{
  "num_hidden_layers": 16,
  "hidden_size": 320,
  "num_attention_heads": 10,
  "num_key_value_heads": 1,
  "head_dim": 32,
  "intermediate_size": 1280,
  "vocab_size": 32000,
  "hidden_act": "gelu",
  "norm": "layernorm",
  "norm_place": "pre",
  "norm_eps": 1e-05,
  "positions": "rope",
  "rope_theta": 10000.0,
  "rope_fraction": 1.0,
  "qk_norm": false,
  "attn_scale": 0.177,
  "bias": "none",
  "tie_word_embeddings": true,
  "parallel_block": true,
  "init": "uniform",
  "init_std_qkv": 0.0628,
  "init_std_o": 0.0111,
  "init_std_up": 0.0628,
  "init_std_down": 0.00555,
  "optimizer": "muon_variant",
  "learning_rate": 0.0105,
  "lr_mult_down": 1.5,
  "beta1": 0.95,
  "lr_head": 0.00708,
  "max_grad_norm": 1.0,
  "warmup_steps": 200,
  "schedule": "wsd",
  "decay_fraction": 0.703,
  "decay_shape": "linear",
  "final_lr_fraction": 0.0,
  "batch_tokens": 262144,
  "max_seq_len": 1024,
  "doc_mask": false,
  "train_tokens": 1013000000,
  "max_steps": 3865,
  "dataset": "wikipedia_en"
}
Each number is 128 + 32 x the weight over its row's rms, rounded and kept within 0 to 255. Layers, rows and columns count from 0. Numbers have three digits each. The size before them is the row's rms in percent of the matrix's.

# layer 4 MLP down (transposed), 1280x320, rms 0.0384, rows 218-384, columns 280-319
089:103115123076170123093081181137091123106109076128152122134138041175159145139160135101133127116128130167151143121059153124
117:133128145139147131158161104144150157105189068100184119164170127127127106106077141167149182119127132101106078061103174100
094:120110195143107182131132158162138117067175090028111086108203094144129128108135067113156169136177141101120131174162169175
090:064104119126164103137112112209175125132086075134215087145134096108117182099202129147165175116101129114144122149102058180
097:140167179142099142089123096149107057171122099143134131128152122088085132132139087104147109105109099160142083098147136198
090:118124131066101108100098155086128140097096191140110094110109120167100087155145131154103132108137127126129122150101102113
102:147146111124099114197116111132146163158097138132117101160106085092117103125148113147131100177104134109141114165138128160
107:119051094113099138184144122059146100136188123123141089126152078149139140130163111122162083150112127150106162188156147122
090:189169087137165140188109148081165151101098115134115124120137104118092121135113127158156108216109118169114140107102171073
096:141150132103115143129155139159151068101167097143091150044135132070183067143139126090129108162135135147127189147109113125
103:161113138109111113159121114190136114174132085142088078124072220172121159121136101162136113117140151070119138111157116204
102:125114131148182131066145118134042146119130181170149164125156118149109159089160125134109169197130127176149103147135113180
109:121143090113102095141160116155106160136079139123189173146135119114115157132099097099076077109117145106141124100114086163
105:155116166101080143134102124111083169107082126159113129057099069118169134151138073128163195159172084163145177149136199104
096:134137167108155125140169107113080129065189144074138116130097125169156187151144150137157076112121166128089116162149126180
092:084115070099177108114113108129119086103128159090077119177140158119117151129092121133131176151162127194111127179126097170
087:114128098157127066134154080130138089167155150129117137110072117139111166173165087125140092139150094098131154139102112088
100:130106132083180147109116159104147174125045147130135027168122131122113125173124189113108082200042135107160169139112126156
114:112058070141148156116098137130065128111093091151129102153149135091155115109084131115113124116116172094132174163144191143
111:193099187126145176170156161120108111127147107084188135144135132144140126176125112091119105093119139064111111205123105118
098:076137139142111091161175137176140119092173126117120098118103074158094104073105161134158122059137122147101080128115139170
099:164153187123156191123133151217151130177175139135116113096143117123148171103117139110099110124116173135103107099139092095
105:101090105103134139104141052092125161136148157165149142202127121117166085130111133056150138107184130078120190086101142068
114:154114116157023128123096137138134162117166124099116136090049137099199145143115131123143117107150124115131157148109173090
103:166133124115123158187120171127146089177138112179123145073118127103111188116147099148115121089171157109166167143112126180
104:100166215118118144106140069156191145132148148166079071124134158147089113092090101125134096114188172166129137151111084093
092:057145057101211130136107156119141145157126091149138134115133115143159132130039153070043117122107115134121104146068098138
098:100091152177083136133160172137082139105085160099152164095187128118151078109095118136156172081121123080126095153150169129
093:101098057115134123153097158127173127162102081129120093160123152181179117123140145093120190166059108204107170169145094130
101:097169147147050106145151195122174111148173146146092136072121121138151117150136126137143128123114090189108047168202140089
104:111039135128115061134167104136124051119093054143147115116131135114111036153141158122103119159143143126116104125100114191
100:144094120087107133111148111128106134126045086083149105127175138118116087154119046129094162107169111192107096187180119085
107:112138178189142103069125127099123111140164140155137141127138085107080117126150145110098157102155071136131139151119166119
088:103077158150192174082125141115103130163087114188139151162132157147140139158122112099142162032134117122164119088093157114
085:130209141172109083123123125155145139126095134154133118123071140146153099200184111122161146120094127130110106112114192149
101:116133165123072174162111165078121109092138114111119096101102134142127070051140101118127142175196096148083034164126105117
088:173071101119119064120123143091139085182087151113155102099107102122120173093171093123130135118162128096117146107081140130
091:137092132121162149067114112095129176119145187062130107122113131152177166129168105133070132133191167145063136101102165098
100:142091156131187138130112117093109119111127145095152090121086110138123092117132161105100099110093126117143153139112110101
100:127115091163113202180133140153155132102074145106186149142078152123121126139152063114129110133074102097098139103124104167
088:110138175121134126103090123162160150116079091112143104179129133141122158177077108090144138110177169080177126094113201143
101:094106155104171155127093150196118067118132170102120177169096099154113064172104118052139162162121160097134110168152140137
106:137146098064122102157137135101108156068134086157130191137145119127156108111125079137118151132106120081114129126116121116
091:102097155121147068182119133157128099170089119154113101076155113140160174125123100136099176091163110129169106130096149109
097:161146114060176124146148144128128092161125154121143152115134142153119197154137085081122082110163177092103143201116130107
101:094072175162137117140078146169112069106150140107134159127122141103104187139195145161118100085105082129112145162198145123
087:114179130125135165135182169158137130131100120167108173125078119112089101097105102088137127128140123103214095152131118070
092:228143089155123047116151057102136207132159157169058136091145175085147184118154115139138142135156085113096070166109130098
097:088115146171153143175129148139193081118105117105167118174128120113156162140080169129086087168114173108139128100111193092
088:131121107165162172172140144114126124149162134126172073067104146136122097126099086127086163155102182104160208191134072107
104:201130108045131136141174127093198203142152138134096152109184114107156097151130114084113068117100130131157108139101103186
089:099147172112088087126140090185172163111146079159183125103172063175157103084121174169140074156104157113117155131126068090
116:143160137115114121186176194105110210133086105065113089115099128134129146097163127130084167184148187122118094084124161088
093:090120177110088114147133096127133124145120090181101139112181186104181115123151110131123213118103131136105109135098094090
092:150102126124176119129121162120143127176109180158154132191154110084131183128082125072140005105121111163135115130110161092
091:124115160133119138146122144180141101143152134126094066167156117135099133136136163119140152098120165118143162093139149127
108:116097129089079109093154071148190087133179128107072137161095132210172141079096105130135163149129073165075175145104185094
109:127134127135181090145144165108159096178137062137144066117120156163112091141121168146046145202124137105102108115123139164
104:168121136158155115100149142079151141150129168138125161156126163094159156101133073055130109142182173113163123115149122132
096:115112109195089106143138114161157105227165107140080142085185155153108071119120154106131132087108112122126113146160180101
137:182125132146115110127167072138099127128141134142088133088143144051121148106108132135120171129072063131165100118115136089
108:102153093143120111181109095136135090227165140153150126150108118149085135116103100130148128119112100126154169142152147131
098:143100116075080136083133108094151138171137130124096060178080116147148114130074069132086193127050064113109223161157132143
107:074113083120124142063175130151119128119122119156137117094161092113116082156149151150083084080090132142161139128115123108
088:138085118130116165127111084098082071132144129141181072144084135142100129162108121125138098155197131143081099140144160068
100:052132142126082119170098121120152129146059108139135196089115150114091109052176153136156162103115171143132129128172101126
082:114113116102098089170118103117139166113156113154097114100149156116113107120106099112177104132131073147080148175124061131
091:193144091063163115124142141081144158159123133120198080130113140150178104122169132174131068131119105140118102098119118103
094:105169113127146083121152057146152115138171120110136124076203090100131094115098143102111144146110162120179067155054093101
103:132147130178077090082148127143122145076148090184176114101131123086213149111106114157048113166168184126157109199178110143
090:137088110163093132099145102161184098130103153116087129142157113106166082177114131070072109146135104135170169115093110135
097:103158111150100119152184109205152170151147111097101153137129082121106113091092129190145140179136115119181144143122164166
102:124122146136129102093157108095121079165141145138161130094086172179094102100140119115163159021093117101116116162124099103
107:104138089117091128094105163147176152074130095098155163151172079138125056142090107098094174140088169144174116101148099178
093:143130184128171139106090105130127082158115071148134104141138090086156130147130118187154085136083143147104120142141082097
096:157109152070158162101130128161069114172109085073153080140112133095179179136109046104122174085117147157105116126127156173
100:129095113179149103135195155097085185176164132081127075131081068173216127099145110118107140150097128153097147127193158185
092:211159100144156102132130035193105123132141129189090145146147166114163158113102122093109138109132121106108098094079106118
096:130179134059163160162157073120170141120088151211133131120115162129101120135131117107155115107088154149184152117151141156
094:096178102136050089127120109079169178093106091119120168113149084124140104055100147118150095193171064179126119107134152146
096:119107184135119131172098131130177151165206106068175106121109156164101084119153149126173096052139113026095135117128161084
092:112148134127119150127082142179108145113155112127136110089130122140181113158141087099071202176108104100148158184077107148
096:068072132078094177107152114115127137084125064140183128174158129044143153121133157118116154183158174145172114175066125137
097:087139085160118134163070115098123058128164116203141169153095115154158146176152145094160146137139141109106145113072094091
100:193115104132148125078149165135104115114101149103093140107124121123109098110147157154140133100174154135121125142142118155
095:121139144129130157089122127201135143103087120181068184160191119085116164084165071107165181106171163131119159153138207173
103:150121048146168141176123097130129187115099087123114112168147114151129119126112125145128099161136101099103170078109150133
103:123111194169060096128181125146128138139134083071135144119191090167053098163168154130121123112116167113162143144069131104
103:091101143149175150111217088101223119080088132154129118165084150125125130113114188182135129090145127130136144145147167165
107:118118117126139152100098147085134106119095166087133048184114156164163115142162136150083164141118190161149158090099129122
111:127131145118126099091071131081082124123114172162155064168177091091153079139163120164075157196140068133116130146153179110
108:138075111109193135097121145105092175124059144140132141098136075117148133135204130154097139104169149110094173098219112146
108:138148083043169112093114187091048092154128103175125153127128108177137120196053209107088177113147125150126105137131111088
098:129120161190140134075105132107130080112104110056146126149078096115171134172134155143144070109186119148076119088068158109
098:168141135107144131070117106084150148127133108117113142077154141183081203170211137094120128160109139113179134130162161102
091:143094148104114114078149094168143114107121148098128181090187084123111122104124113123074162148152129143166117130111108149
105:153163042151145157079101108109093133139130130166144132121133112109076177142101128116126139100095120171128134135118142100
097:185116088113156145091156128131144059077140166133119061143124113121144106140091078099134094067134163136088106165130106192
088:162168087120146165149118175188160236142145188069116125165162101127169197108135100110164098127100115117124166136110145126
107:107133109135143128154100146084123092148113140105167167124167209153103083090102109102090039131137117118079096128124155100
119:194152069138156105139094098149163135081123124142186109137117160140109115161056123128097152134177172112158123117116150131
102:135107085018114110111114119127138128130122132102163143104133117148137128135066105162102107166130096104127142133085141107
105:171151108164109108145096118135152103107141134097133141192143131186130139102100158083125097079128109152101139158118072138
100:151116134125145131106160090125168032133114144147122089107142122141143131120149105114116106110130146140121120152156044115
092:102123074227079109153095118073128132144148135114151160125128121166161084089123111132139141151104049185116163106154104131
089:151152074168146141073114102151133162155068156139130098179109153097075171124156188113200135125132149135131133125116169116
096:169112134107154161108159094153142142130203107109114200096128142119136130108148118153148107107131155092129163186112153083
105:069176087138134117160101125133160204045067144126131136121169125139110136116112116125098124098138138145166146108082143099
096:131128111162171184078131104220106130153119117099155182118097179134134100104144090139090105112173162080111154149082171134
112:117084165122145094120123150174110131169154124092064139168150135063148139086169132207107114110147152099139078067074153097
096:131040115150144104175159119173131116180178170138047133102107136129144156103082141112152064071145134110124173170093164122
091:170160152159162158101150154210158130140096114160142065147148139074161173128148121115138107120125156084140113129147111123
096:157165142102103164138184158095182158133202140129066146107134105094080132138160090174177184119153129130126160113166119060
106:171096095162069083106135067159118159149111140076143120193045153102098179110168124095102123124132137126121157176120104134
100:151100114149125141111143142114148090113187127118102108135136151119216175092136162180115105117111100175132167129087123140
094:097152136198162119073126126118182147150091144112087158158118073115157110122112137094125117045151157125088110122099103159
099:091136114137130083163142132141119140123167118099100128183201115119130153152102122109074099097105194136135123109130120150
107:072103069043154135094122204081149183053161112145145158144127084146171116112123117166120105133116139138143182137186158103
092:093124113100065175144136084122159115116093152151124111225126155130149129181113189123143155156092158149097131061179112115
101:160099137142059145117140100131102167115136159133154137135093112181169123111107135139114235103126188112127144179071196150
100:174152169142097217148148137176120123115095156064151078133147170153119079138129120107156143106150109130147112107162119116
086:106075107149145115151100148065110139101163079137131160132185106129111087177088139127205090185069102142110175082076094145
098:113033150091152166172137118172066092093128108117142118184123152140159158140105081127151130134133113113074131119169087161
095:077112134129069156093096065170130116165129112122177129093126062161150180146097116171077150140155121182109176174077120123
089:107104110126107079111170083115110113152102147123125137159094160126107123146205171149218130124143175112162155108163152150
104:119175139191101151095123135148132094116103127073120128118144141110144126144144139130154118110112097106115125127117100077
085:100199110178156070095144153059111148111096123078079135158173116181170099103162129122145181154115113214104056140122065167
106:156137126101141171067167116108106126111092108102157161115163099133144105152162071162175058182117066169093143120136144178
096:061138202098116128110125111117101083100183117131085144168152121160111110092154146090089105140147050137139078126158154086
095:065117153090128126139133150133142164139068118092123102136129154178145086167073097128177155121143086136222105087169134107
106:114170194119185137104108108079138144082106128131106116153190108153125098078135112106162194123168164105128155127149169092
099:121164175127117122147146108095135149145142112104131140111066150067193139098085112145136096197138149121162146100118155111
097:117132197087172109148204132137153141127122162123152103161149185148152160096156050150114171107097123091101174115153181126
101:129113111122131155102133136109129106110164180082114164145109120155117120132125169088138088106171043119114164126134177057
109:149163113098123076118094099147139141074069114167092087148152101083128161117124154152151126128107151145153114104141112141
096:112150037151128095202145160088156134118178168135073115172118118085202155119107149100125110122139152111123175139098109124
093:137076119155124096135114127074144142066089186115121096119094166129106153120109126141189120162196118128150098095111155106
094:149112111100102082153110100208135130075131175166075087127103134185175099129073136197133081137148144153083135115112130136
110:140092095087161156095082216081116108125161135189144142140174146095170133154161158163114136099146118125146149139142086117
089:149100077104142159127101156115163128173161094097174160152113180149160115132120142088085066185110129116146118100144182067
090:117159131134140131081140118136181046129137076138191083122134092090066130098137084081111125172096125184097159156126178130
087:141160149126137138109183135098138115070102151105113118108103171125132092161172110093123141103133165125102079087142134075
092:069176146121162187117103175111127107124150127160142146146124117161081081201095186164116133107100099177114114098159066094
097:131123087084167105221168107102137117189158116130137126099141183097136155116157134173123074175110202152110099133153178110
095:112174117087145091116136105178122135112102121174128137139126106161074161188148207154154144114117148108115133129118120125
103:116120155108143067126125126152126107087080154089113143125114116115065143129138064152185110090087136093138083126186133152
121:136129150114134142141166075095137104066179178122130090104141088130056108107135074177138152129100139082115166086149081139
091:126095125141083110106144113135126120108121092131148148155140130052149142142095181117134156113132146098135147136183168138
128:163131114159139133085164085147088192077130157132110121162125093121107143120188182155080143141211227120110121110115161153
127:210117068117140129134179133153087217129177134158092117147078123163131134159104084134129148107168132105159155080117085137
102:114103156109161139159165137074140083201126098113103156075105159092147173120148137185152144114158151129144129135147071121
116:150187148152128130149182099096089194125115219110158106112121103125086164134174079150130098130075128073121145101140117186
096:165129144168100133155148139157153120104150091129126145105144138152135107180100075144124167134070177088198065099069110146
101:104160115164160150166106142130113099127150131093139118107083107116167127112163118111108125119097175086076151140096144123
104:094139127089102097184134116102089130125131100153129151134120131169101155137102156152121162142131188145195134123121137100
117:114128126123153133125151170169137143148149079114129131125184119132118145081127150132123079069128113127167115110093140132
108:107116124133114107144173089166098073158110129095160186134088117138110157157115137163138162108092128121178129101081116113
096:120126080163099152107130137117128122082155137134165123111117161136150128187157081072132124132117115100170101138149106179
090:151123151122178060175147146088157154129188146171086107079135158077165204114086114150139128153145114129130150120073175094
100:103102146112161088089184053095193105110119148154127059119156110107122108115159106175130117129157146118122155100111097129
101:152122158115102167118106134111096044124123103128138117203109096111119108155097110124079153138140096099115100122077142131
089:097143126086139115160138098184092133084171150210087133181131119099105154153105126168226141072159151141132111132127089171
103:187102109098111157143134087125118184142122142103165110108114148141147119123159171125155175121094136125155163101170117139
097:096172131079109170190198146117095125106172109124112121171097171160147118102175125143157138137110108032113139100133183176
106:134149153162085122117096119158178126196112078133158142080100143161131064130153164186112120066080103063138099116102092100
105:131126096152073160089106146093146098142081167133143144098183105144118180172177110150061144157132167201158150076138159159
104:123116163102163154133174106175097081146108157137125119132085075088235133148155137121166114131145150114119101129138123134
# layer 4 MLP up, 1280x320, rms 0.115, rows 219-385, columns 280-319
108:102136056081085144166121148200096163170093196124111133153087134089083130102145065124167061125178065119115103176106165141
098:150118061134121119160132169130133182144121141133134097119089152164115147128119106072115132030149119067095064150065076141
099:134149119144098109069121114090114166168158187080068160101121165120081078149076141096101127181142151192129191115093127079
103:174164104136159106143130133114112172120118134119139093091197113139151151162139070148182141168119140104108120078148126178
095:108151108163155132127135128173124102155121110090149130131137141112152164103156140097148214160121118166123053104099156143
099:160097135181105099108148085182245140186108174103097160152131136132060120217107119111160138105140154142180113074100102146
100:131087148107155141092144147223157170096111085097132123153040157086149112102193135076095137128161093153096079170193125129
092:132093106144117113133117117114091126183219133108116101123088116106159121125091090179157117125102131123121078121106080134
099:107105154079150148127154162117056137118148193157133134187132111160164128136132183072087158125133141105152142099157138135
104:153143061136174178134105085080134173115133212117134144150137104057138103192094105141209118109174109172133125083117120108
098:189131142076116159138154156079138162102144147162121236094168150117085181162120156114167173160153116160143062172200166094
107:097148126128149150134114074123140151161134081108124114111117138105131150138123219189111098167101144074147134083101131086
107:155125145089135145163099093154122193076087080146150174150131071117119112154090116133125186079098126154124096185103073110
103:175092070093137141160142181137174192134144114147148122113156113104156147125082145146144075108134146157194142135151117103
088:117142082149207166094135120132209106157066166085182140200142144117083129202121108161111117119143083117149102147071101143
089:126144174130103131130143098119143137087161134104104124156120077108133131098106125136116123143129122179119107211113121118
103:127149122158094105119106151127094119112118171091193133142145083169114151139143155099086123117147160097117095135094114104
110:089166170112158148110167112126134125139106154084088116144148190097108141130084085183138139105172167178108087095151158097
106:118093157136187117123132147158131104147159136091156062139115095080168146146093121123168107183143153149163155178104103162
096:128193144098115123126125130107115176209162119160102112149107088111099112190078101180142146165193156124132132114114193163
098:147107100119100095112162160097066145106159142122130121175074096104107074137193140188142127126157097113116134101115189134
110:128193128125150103079112081069121115087124077135144139103119120105083137121105098130134109106116214128136151117111127153
104:128129136134173154117145140143136091179123153085097046129165148221084121133132122120100133146072076122104082117126098191
104:123094134125134138145125139118154116115116097143145091092060073138115098170145142154068122136163174106116154184076149158
095:162134145110088147125103188083151126152114160149096109141164103115096142157177110102241088113134177124158144105125120137
094:132114136131075193109158118169078078163103136106176145149146065110072107105137130174151065103144188154140141118216156086
099:111166103109126175141123088107134151129107137130095126125054080159123153117159131162115164121147118134142165105112127119
088:121115191143144113097087158139098090141193183149147147084189162106120155071137115125062145127163156081135103101127136078
095:152083151114179120141120161148066145153126093132163100121099128089189134172122147091090080137159160145163130148057098146
100:142126157105086185120139191140016117121205125155131111129077113052150135164111141082130145131178172184127074068128113142
100:184156145127056140150153107130146108128083128085115146150201121095189129118097103146146184112137140139131135123186129081
108:132123083049155112153091146066100131108129151106126153175121106099115170108104101102190168137131171121138160116094186123
100:096177130090155124119176100159162061086192115068137140121112081110121088166148112098104145128180107172135116099154117159
089:091090102118140180114146123131122128172156088096100160136125120102145117124076089130140156149093097118194202091121139127
092:131090126134149118121101110171144091167159148127120105097126114074141106144116124102118086090124100178092090131139121125
095:114178119127127127192170125142118139124099076120148134158158147135125110119122127106120108137125126129164107136164108087
101:124177127094184078153137121147159094085101111100113137099114138136148164165123135139107117100087064107147123157105101147
102:124107150173103071163134099131098144127120145178116145198178121117095168158156153094146125112184107124153108160090163141
108:161157106146085073122094101105086141203132054145144163108129099103139103072078135104122117085177060193156096118150156138
098:165140145102133173131124138145134122161127093189154134103130112137144131164101148103105109120115099129054090144100129039
097:141141185107167155062118114142115150111153116123131114123141105118176089149091094213044139074130102132122099123135107089
109:092157125200123151128118130115119127148175110055157173163124120148092097096114112179114142127132176140149155171150116139
100:133137115162105149100139179094047147179127135149104096127108163122101085125133073154113115194115148116059164071111133122
102:134105104126064089142127182078191122100150082160073032122144083100173073160086095090104176134129080125133132102142145069
100:049191115090114107116141131113159125095224118124139164126147084131105128146104164102120198103139166148096144193110103089
084:144082102106179129141118099150145119209057154074145173127133111147133085123120144126158118118141160094155133106167114141
091:105133101198166136105094143152052131126114125095101158133058105117088149086155154118117094162110155135112181116129116121
100:183112135156123136112131099139116136117169162185179134185147151124115116167125105107096071082142096171101195189197126098
096:083124136146099122160140158150119131133185143138111122100037147178084159117111162144146111082108133126118122098140140102
101:100085118219186128124194137166113150117109143113149081128144148075129126122116142111155139082167128159061156087129096149
086:156143130160195098121104168117119147121178123171147108061115133137062114109046130173107066120142151132134108158121149125
109:074208128113161155129081104070143125120145136148129095101172110109108135145158112081145146089158160122125131113122147144
094:129140113137135102106087163103108136122118122108133135099093095121065127048161125095132106140122162124203117167185109138
100:144185143141148131122136118197119113135083143125092145115088135129159144068149131110100173153079156146157192097134154100
098:103093112121095118099153142035179112070060184130096101099161100149120170173100188106153128163131142095117155092125130099
105:091145083098147140106125133148162147142122103055131136131088108082170148140130145126132099128116148150196202183170181107
107:076169136146118173202087118100067069113171167054155199127186088134135128126122091106102173192139107089087157107122096084
109:140126088098198130100103107136188097082104099074135129138130124110136099207118132095196148146090137085084127157119140090
096:125166133077139129111072176149128152096093088088128070136129138098185150117142109111105122154105161115088116115103122150
117:129113054128136115116159133114098130124164111082163182155148117111157182139105139104092159162095113122163165099105132068
105:115118070147111135050116195137052181097171147154105127098075090115136107118114134171123081146132100089135129117096142124
092:068201102079107123148090156148143087173179100110142140080182096110132128093147160098137103144143076155144155131112183128
109:132212137149136142110100178221061112140149163044150104169152116089134146151155128124103167080065085135125141160181106176
084:122132157154152123145135131192113120114138128123050105163121144195174101109120095116082163099074119100158145139104115159
103:115146150111140164095128105141154086103135117146156113102107110138093130135086158072153107126102090215095086177081166124
084:182128174210120110144117132159183081174156101120113085110105110119123096164114175062070113143120112143121107099092131135
095:167140114195151120129089110182134125068147150068099193153104140158108147166115155148086153135097113125120082191080147183
092:138119069143135109154084176151151066114120081083129077172169117163172169123093119089146158114096150094138104151238091107
105:087098085214122125151128149126087148135111170076150092152120141140060148148095099140172058153148148076126121101093140117
093:175082145136138080144140132171123096134120092160141197103110175134063081119106157108099124087083132106101096148108127105
089:095088054076151169134139070139167155136102179099084132160123099122149106109184180087117097109136213106130187156163102118
109:142088089176135179105067076113112120111178166090116132156166115009129056138102174096128091164134141163074175147135180176
084:073108208110107103131135071079101113180104111172098126146109136113163138073138125072086131104133116119065102179105147100
097:162116037140160102158146114148075182118114088118144152125157098157143138129090110065045115102150047068112198189092141120
100:172083115083074085141125114097208107134091107111055154157126109150144144098122135148165083129164133130097082035163149116
096:065153118131118145115101145066176126138130114121134126158130129097100106080118105079178166176146112070157112137142121108
095:139113126047144124153127188102123099092099184065078151104158106131115126158087139096121155127095147107138182158120141118
102:101158166120138083083135162147139115156136191098170059156139079152101138092156127145139130125090117081122101090117144147
091:173181097039160162123166090156148137141168125083125145132110123149189088148142119131156065109130155113069108176183123150
104:078162085115155146163146129167161113134114129165156159156137092084188182118065162148156111155155115211176085125064128133
101:144146113082137120141164108081105114168099091097128087112110172148139167127075200167145094167180094120150169102144100168
100:121135112131198166137123154151122169103127114117141157169145150139130098153129163152151108139114100168149124137162122097
099:121109117125145083086157162129129111080112123079154124137132135136126130120094104127138085173149107180156127203159132168
096:128134143104129135145144125144156131157133115093135076154172154153188178140126096116065122139088094159159156129121125144
103:205138099076107138126170158086199122162201190099177184129112108136141145125134176131164158125129118136177140090130093115
104:113182144093079153137154122110123142151168144166106102177121139101044130107130158038106197162157190126183085026118129166
107:110106118120173109108109084104135146100116188170184080121182154073121104149077119152146155112168137085144126132127096090
100:129172040185101151171138113099170099173126166046116181159194108105162131121087165151140118145095144116176184144116152133
089:121112183080130182079148080099152103111112161116126107106124172152135103132126113117078095101158074120140100172155199026
108:108154096099154124137110185140119124127141167010101142064085078147148112158123124143180071143155142113136131148152116096
097:178117068099127094134140141152144115178136159109117078135165071175161146093106098078146132134122136145188149118163116177
108:150131101171132135117137081162142088150117145116210115172128136096076111135131126170160157149142129097126148191126115155
101:121144105072149116132063092125159093121101165157099158109116178160117120135127064116135147161104139086124093215154143115
102:079119098164180166131140124059143090130165137149096099126084142162118133120173131154139157146141204105104101161058110136
103:096134115206080148150106093119124114145126165135109079126139097081159180117106117126148108149087096085138161093107159141
109:079109079141123128098099083134135185142165120131179110151065102084087113096125095111118134084096162149188115131110135090
099:090103186105131166127118159159131099180157152120163125114094142124076152070132143171108111135116175179168200142101105103
095:198150145114138139162117099070065131161148128180087068098098133114137126143082141135106072209159092142101095140130097168
105:122174088130129133105108103143082201107104162100118144089132112108131210087098093125090070203111118152053199126140126183
103:101155110112114134122129125120081143160139136121148173128086114115076071122142119131142123117157133160136074131146078130
103:125137100132062157103098124146134124089026058127107160128137095093107139129168158130121078125115076129085021198105122158
104:152142121143114167150155098112162148125106174106123110139109119142101126100105096144081190121126143069128142099126152105
103:125152100140019120095090097170059160157147088062119088115135137140123104114155145189118109102112156150124128103098122123
096:089098150108155138101119111122108123130140072103083109182114130100081123131164145088094127135125122134110100134200138088
094:094110125097111132116179142140185139112149109111155142083160144156152115154079147110087143149099122144113155099172095101
101:137120175088180161109095169105157129215112077106052118129157038094118109176173087124098143104127190130102157078114182164
109:185139105119117115119143167076124095142081164155134181161162099109137169098135164106170125130154156089122110137171190201
098:121109136123112123152147088090147121148149167183116100134172102131093155128048146069094115106125092154141070126120161094
108:097176147155173177149131137090084151179071130157113126137120093060072127072123155113096172159182127170062191190107132154
095:117153163143088155080142123136128148117134131135141100155090132125077136096150129122161137144100128175143139083104200134
098:162127155155145102127113107044073122126153131126097158139112187151136109154043102103102127163133151095112113111145115139
094:142137080127139130069112094156141152144145135105104104130109136198138097110112130131114136154111148122122090114073162152
108:109101109120103067102083176083155170150110132155152090068198117162091108117091050133188074090102094131123126138079172178
098:125174180145108133146152121104147170167215082127114073148136089104146092151167123129164147124137098136108101133178105097
098:130114130115136133137152140149116099114094145106170104109090127137152107091106116105144098209064113111092117136095144112
097:130124187108136059115128103101120110153102082124075130123095141120069102136145123169182161176141112094125194144154153080
106:133066119182182176161139140194154156188136140104128128150140080160109112178184139098114094051131155120180137145137104098
079:121166142100090120128137174151124156091104179136147067144134157110179143132143148070150168073154111157066082119179137087
095:144120140094143093124133142132160098167139149102136116105091107149116123143108130110138107120089162185120155107159143141
096:174146144113166127074113112135175130119136147106197191085158130153133120111108152071091118141140213086174144120153147106
092:089172157124103135097118028188177120168152105115160151106106189122118143186148159148123132054138107100140122206154129098
084:131115124109151126119104099053153107047071094102140086124132161087090188231109190143152163095168155112086175082132117085
105:119118178118200107107160135088102073128135139145089140141188151105132119159095131120096132116150150105126091114117130127
097:130176144102123151090099148170143170107174111116166145120174147131160142105142117074080153109134079110087103108120152188
107:065124075080133145139153106156103119154103119134141138161131195104106114134040119128138043135157124166132123136132100124
082:145169191126152105163107165106132130200134111120079195105125123133107132142105131135133148110145159123089136168079134105
101:196125146101120115146075107117115166056134163199133082160155162138121123113104117141187105129119154083173173104103090025
107:072124112121116085124172112093111078111125119162120073173084090088103135126156151145155088159198120113089113139124187123
098:121108131146092123140142139156115076116151104118142166113182152099072171068150153056108099138099074183081085127071121095
103:135145145128091114164097151127068150109127135094154147087147141139144095146117170108132109206098167124119050099171103120
099:149099124194085114197118054129073136087115133177111102151126110072109136147136128091072137111165131152085165178130099199
099:127142125138086097135082068129163067099127128143048179126093084114093134120132152104141161132105143089102154154125103139
102:154107101070173152127113132103220125089116136131171114208136134210196177156117118146100128185117141073129144095171147122
109:137089116134105127116086149133109120154154169168122134159189104121173150156136170069157116148109165076122101043175112123
099:153118127117165129137095104147129115139166121172089119090151161110083098162110122134031160123163183057109169113188113129
100:150105098126141180176075127111107188125079149063106138123141124132101104157165165107124112118123140170127186169129088108
088:164169148082080153178139125142192098129077179113139086196110108099111132122108138091081142150121171158119116079121091128
103:137168126098091178089162099151149132155095189158095136134072099111103126137123177089249139114108080059097139107131141109
092:106129146085129125080181122196175145146089116107078065179132051155081132139118141129134208093182132120142237143167055136
098:194074191067093119164064144058139125130176119126129175148119098188101141172094131113053145146121092131092031083209143086
092:125117113135129120153117103175125111164101137132146183158085088141117077130148114168072154129090091169177062152134128116
099:167158093116078096139117153083107123114129134132104118147098152113131227112159106159107139119156132115085172150095123121
097:121137135201138122119155112147159138125170175186166157128126107171108099128117104128156133148149131131090122114132126120
101:178125082092138125133135122136119078151099063087145173138124115182118190128172132111089159157121145131184156098146132099
082:148120171105139134145088161146135072123157151158097182135103103136112127157143148102132141140136111103090112073103108137
107:155174158124174143137128130099083110151080154131086121116083127126117141117075120113078151120119139128154113180087132135
099:113123052121121138150121089167140116099154154127165116084090125144184070131127112171196116109174104081161138147177130091
121:117111136181175068068149107155113187139094187105158168125098115099127103103119106167156102148130167125136136108143109137
131:173127076137157057108179081085126215139118140166145131143110065117204176107152156133123134149182173133133117193096103166
101:102194102153088161089101082151063157101140114210146179110096123184140136152099064109147149160103142111112111088107141093
112:142102124171122116121120109077186121151101165079135136127089121110102182136091149165124166104137145165141093148110129118
096:080129155139073141137090134125159141187035148174052118161120138124179116151122130138165126078115136120094107118147133105
101:097149123094105127138134115177123164125096154133123127169110170209112105099104142113102132154141126168131184105066135113
099:188118112151119156118151119181133049120149136115112153164078102177115062112060115127127101119154104125164085151155143154
102:124142136085142112163123176145119095083134077160103095149078150078171145127073125143148111116141108095115134137078149133
102:143120145177107157102093136156178147099169156141089173172150147046130167101112187087131132081051105143108142093130118102
106:172122173148129102092134128100138074117036151125091101105163156143131100119098159110143093102174076141159121116122149136
095:131107126162091131118149123165042101141108118113085102156125128187066099110107102117092096120110143142150087146118088161
106:146184120122132129150112128171084128078094099122067182129117129130075106097132127156101132133118176124107103103114114160
100:120152061125172140192171155094136155110005101156103163103127101160150106166170116104070185127151124142159134157142111062
088:129074107125164101088133116123182103096111116057093045179154174120129124185129113160081116102116114095096134144120110101
110:152089129083140127113107157053148134089113175149107124156168129091130181134110107113113103130134075113110098108058128084
098:135145148069099122147121140141099046147138116103160080104109165102068102120136095136122148157159104113128138094124117150
097:116104103097157120068100149124112136090061057121127086150165141133135132152164176097176144068115106147164130152148126124
113:111130095091068088154107089127108162124139130120159127168186167120116158116129163164104155108133116112140161100123110160
099:194150081163099099157125118166124148122145143135192130092152136085085124149182153059135126222140195111128194133112104147
104:164127111113178075124121107191111142132145173073113089123143135117132105135123149132127130155107086122137158125130177096